{
  "num_hidden_layers": 21,
  "num_key_value_heads": 2,
  "head_dim": 32,
  "vocab_size": 1588,
  "norm_place": "pre",
  "norm_eps": 1e-06,
  "qk_norm": false,
  "parallel_block": false,
  "init_std_o": 0.00963,
  "init_std_down": 0.00963,
  "lr_mult_o": 1.5,
  "final_lr_fraction": 0.1,
  "train_tokens": 102200000
}
Each number is 128 + 24 x the weight over its row's rms, rounded and kept within 0 to 255. Layers, rows and columns count from 0. The size above them is the row's rms in percent of the matrix's.

# layer 9 MLP down, 64x256, rms 0.0688, rows 55-63, columns 0-255
size [102  93 102 103 104  91  90 113 105]
[[154 137 126 155 138 148 126 149 141 118 150 130 173 160 117 163 151 138 145 132 185 127 148 116 151 103  96 113 146 124 126 104 127  98 186 163 170  90 174 108 157 136 138 117 124 159 130 115 122 169 150 152  84 121 141 168 137 125 143 114 128 138  97 103 132 126 137 124 172  75 148 159 110 154 145 116 152 151 123 133 147 146 139 133 143 141 141 129 148 182 130 123 163 102 171  71 113 130 126 160 169 138 135 132  96 142 142 143 120 141 147 159 133 148  99 108 112 118  88 120 122 133 116 117 143 163  97 162 125 133 145 134 145 157 141 119 139 157 127 174 136 142 116 132 151 123 115 131 165 107 139 125 114 153 160 146 130 134 153  99 136 122 114 137 158 146 112 153 129 154 120 118 139  82 128 106 120 156 164 147 180 134 152 153 105 126 137 134 106 137  92 119  97 161 108 104 108 164 103 103 116 128 197 117 164  93 158 144 141 107 119 145 136 119 145  75 163 153 147 136  99 136 141 131 123 158 158 114 151 153 151 119  61 168 167 156 111 104 126  86 173 176 143 157 161 116 129 119 133 102 166 102 126 117 171 121]
 [127 130 146 181 118 148 145 150 114 135 165 155 150 160 136 133 148 140 122 139 105 117 115 175 133 147 120 111 113 142 113 138  98 111 121 104 149 162 136 103 107  98 104 114 108 152 116 133  98 110 117  68 140  92  91 137  83 133 139  92 163 126 162  85 123 134 131 117 131 136 108 117 127 154  87 126 141 114 126 132 157 104 173  74 157 142 119 145 130 131 167 177 117 133 174 159 141 118 105  94 131 111 125 104 104 118 112 150 144 115 149 124 123 115 198 124 119 151  94 125 165 115 135 117 111 120 138 131 145 124 137 117 123 119 152  92  62 156 112 131 148 128 126 131  95 137 161 107 126 107 156 129 107 128 165 152  93 124 112 160 132  65 141 141 140 141 118 128 105 176 137 116  73 122  95 127 129 111 104 111 131 149  86 142  83 134 114 120 140  98  76 114 138 143 124 112  92 151 151 101  96 117 109 125 165 186 145  99 172 112 122 103 146 143 162 137 135 145  96 114 113 168 128 126  95  92 113 131 107 134 160 136 119 113 140 121 145 177 126 157  86 115 149  93 166 128 118 148 139 126 109 102  90 106 128 186]
 [161 122 152 164 186 161 124 133 147  92 121 102 104 126  85 136 194 114 103  96 130 181 159 117 131 116 118 153 143 167 150 108 104 134 111  96 133 138  94 153 111 130 149 123 103 104 173 116 115 127 115 166 114 167 154 117 130  96 157 132 159 155 149 145 131 126 135  98 131 115 126 111 109 143 130 128 107 104 170 143  93 143 102 109 124 146 138 105 158 158 111 134 152 136 105 106 136 145 110 168 154 190  98 157 126 110 153 117 114 102 144 144 106 111 132 104 139  75 124 127  91 107 101 108  81 155 102 131  98 123 109 134 107 112 112 134 147 120 125 119 130 142 152  91 173  98  80 101 106 137 138 126 138 162  67 136 112 131  98 131 107 136  98 140 139 125 145 126 146  87  99 140 130 152 154  90 132 116 108 123 133 113  85  97 144  81 111 127 127 124 177 139 141 147 119 147 150 100 130 141 128 122 139 142 133 111  93 115 142  72 144 154 151 103 129 100 108 118 130 214 132 136 117 117 108 129 144  92 137 113 164 106 146 124 103 108 146 161 126 108 130 147 129 121  90 167 131 196 135 165 130 125 124 145 108 117]
 [106 124 138 117 139 124 163 143 122 118  95 168 110 124 127 103 111  93 123  98 110 130 152  90 116 144 130  99 100 137 142 125 103 154 105  96  81  81 163 148 178 148 144 168 146 171 114 160 152 146 133  93 120 110 205 114 139 105 170 158 155 114 149 130  83 159 128 128 139 108 169 150 138  99 109 132 146 134  82 114 102 102 129 139 144 132 125 119  80 124 146 151 126 120 129 148  92 101 126 126 127 122 131  83 136 164  98 127 165 111 173 113 110 122  83 126 162 180 129  91 122 118 126 140 101 138 143  99 141 161  93 120 117 151 154 130 147  80  82 145 130 178 107 120 116 123 134 136 123  98 126 134 112 148 120 125 152 151 149  89 121 125 133 105 149 115 133 146 117 151 160 101  96 112  95 170  65 146 118 108 104 135 150 127 109 139  89 153 160 139 144 154 125 143 165 162 122 178 162 129  97 107 141  92 129  80 136 114 140 100 155 130 160 159  99 110 120 146 130 118 124 103 154  96 129 153 106 111 156 130 152 114 141  91 137 117 110 138 105 135 168 152 147 140 138 134 111  86 122 138 156 112 136 162 148 132]
 [132 156 142 105 124 131 120 165 125 133 110 157 144 160 133 121 121 114 118 100 152 147 170 112  98 167 153  73 133 160 127 103 126 127 148 152 131  88 167 130 128 141 121 143 135 134 123 126 108 100 129 191  76 127 134 114 137 127 130 132 131 123 151 149 138 118 114 105 122 137 160 157 138 103 178 126 129 112  81  96  86  97 147 143 143 136  96 126 140 123 139 126 124 191 165  90 133 165  93 103 152 116 132 149 133 137  75 107 126 119 113 137  91 116 124 148 163 143 123 146 146 115 144 176  80 137 117 108 149 183 145 140 107 101 172 154  93 122 122  98 102 162  84 133  97  99 117 100  66 130 143 138 102 154 103  96 117 104 128 105 141 111 129  97 139 106 101 127  99 108 118 135 112  97 136 124 110 177 100  95 124 133 104 123  77 139 133 119  89 161 147 166 103 127  99 117 108 135 139  87 122 152 162 167 138 124 105 119 120 137 123  97 176 105 130  70 144 106 139 142 164  95  93 141 145 148 141 132 140 137 129 117 135  99 130 161  72 108 111 104 161 125 117 152 105 144 148 136 142 121 170 115 115 128 163 135]
 [101 155 140 100 162 123 134 127 185 129 160 148 148 140 109 125 120 127 130 125 103  97 117 125 108 128 152 146 126 120 147 167 146 131 136 104 125 119 148 125 129  99 137 122 105 102 128 146 107 110 131 158 140 148  82 119 103 178 110 143 181  83 103 169  85 137 124 149 114 154 116 136 102 120 114 108 109 142  83 162  86 167 161 105 100 134 109 167 117 165 165  89 132 141 146 155 116 152 144 132 124 146 112 140 141  87 116 122 145  79 125 107 135 140 122 140 105 109 132 142 145  94 160 125 129 127 161 148 106 154 132 105 126 145 135 129 112 164 130 147 172 140 118 140 180 156 106 182 110 111 110 150 144 112 151 121 147 176 120 113 116 113 154 149 101 162 113 161 159 114 137 133 131 122 124 109 105 137 187 127  95  95 127 118 130 100  88 142 140  79 121  99 122 127 143 120 106 179 161 154  93 109 139 130 103  83 112  97 103 118  92 124 109 135 149 166 124 108 101 111 123 138 150 169 128 171 107 156  93 129 128 147 129 112 132 131  78 159 110 175 102 115 138 157 149 183 130 172 121 144 141 182  86 144 126 145]
 [161 138 101 105 153 116 179 126  73 143 124 144 159 112 140 137  99 114 165 183 161  96 157 113 149 134 171 129 130 124 128 154 142 120  97 120 117 152 125 132 160 152 152 122 164 130 143 129  96 148 152  75 111 140 146 137 145 156 152 100 116 153 164 188  89  79 110 151 115 129 140 118 151 129 139 119 109 137 142 139 125 169 136 120 132 111 103  93 113 102  97 153 128 168 120 108 149 138 120  98 156 115 136 110 131 111 116 162 119 142 119 129 122 141 102 132 118 177 131  81 129 181  97 127  91 146 118  82 138 123 124 167 140 108 149 126 166 121 158  87 105 117 155 119 150 160 115 151 120 107 133  76 148 163 167 129 101 105 173 110 101 134 115 116 129 121 132  95 126 115 102 133 122 125 106  94 147 156 153 111 150 135 155 117 131 162  95 130 132 115  74 122 151 131 130 163 136 119 134 139 144  83 100 103 159 113 123 136 129 111 132  92 119  80 126 176  90 132 155 145 150 135 162 125 165 152 157  67 147 142 133 133  76  80 133 130 121 148 116 132 150 160 114 131 134 163  73 125 108 140 135 109 112 102 118 124]
 [118 131 153 145 161 148 138 149 119 150  92 158 110 108 113 144 197 107 149 100 138 170 142  97 125 150 129  70 110  78 145 139 124 102 132 131 119 115 162 144 116 148 134 131 151  91  90 156  84 107 115 175 121  63 101 130 132 144 142 145 136  98 126 161 167 165 152 161 104 131 138 161 157 133  97  95 129 128  87 139 114 151  93 192 159 181 149 124 148 143 161 127 142 147 147 131 131 135 126 146 165 117 152 144  98 122 137 122 104 105 123 141 123 121 116 126  85 122 117 135 141 116 170 150 144 123 166 139 129  95 116 144 163 164 140 122 101 143 130 102 101 145  84 133 145 104  98 157 166 123 103 139 145 162 148 134 177 140 148 133 126 137 160 121 138  82 120 111 149 162 181 109 112 175 110 157 137 158 108 111 159 134 149 158 140 122 120 173 156 160 128 133 147 177 147 122 122 134 116 135  98 161 149 115 100 123 141 106 157 112 149 153 101 148 145 134 119 116 125 138 122  95 128 143 158 109 178 151 159 117 156 126 141 145 162 107 150 130 153 140 114  85 140 154 147 154 146 148 144 114 139  87 137 136 148 116]
 [166 122 122  75 102 123 133 114 185  97 148  82  98 118 157 106 115 133 109 173 141 106 125 140 116 146 119  90 117 106 134 174 154 124  93 147  82 113 139  90 129 133 137 146 116 165 122 118 144  84  98 117 177 138 109 163 108 128 134 106 102 140 131  83 169 169 129 145  90 157  95  98 116  96 131 117 107 119 140 130 119 106 189 109 165 140 145 127  78 142 143 106 124  90 120 151 139 127 142 124 144 169 112 115 168 128 130 129 110 118 148 153 114 101 139 125 152 136 144 154 145 143 112 158 157 134 119  82 111 100 104 137 142 156 144 119 118 130 158 152 146 122 140 167 153 110 102 138 136 153 143 168 124 130 147 135 143 125  98 153 134 119 127 140 128  76 158 159 125  94 118 141 136 114 143 103 177 130 138 158 115 145 108 119 131 140 141 125 162 101  89 106 105 119 140 113 157  86 111 162 120 171 135 155 142 117 136 134  76 147  82 136 113 173 134 131 149 128 157 147 129 158 122 100  89  98 116 171 119 159 145 149 145 135 109 139 172 132 127 158  99 119 112  93 149 100 121 120  92 117  95  84 110  69 109 133]]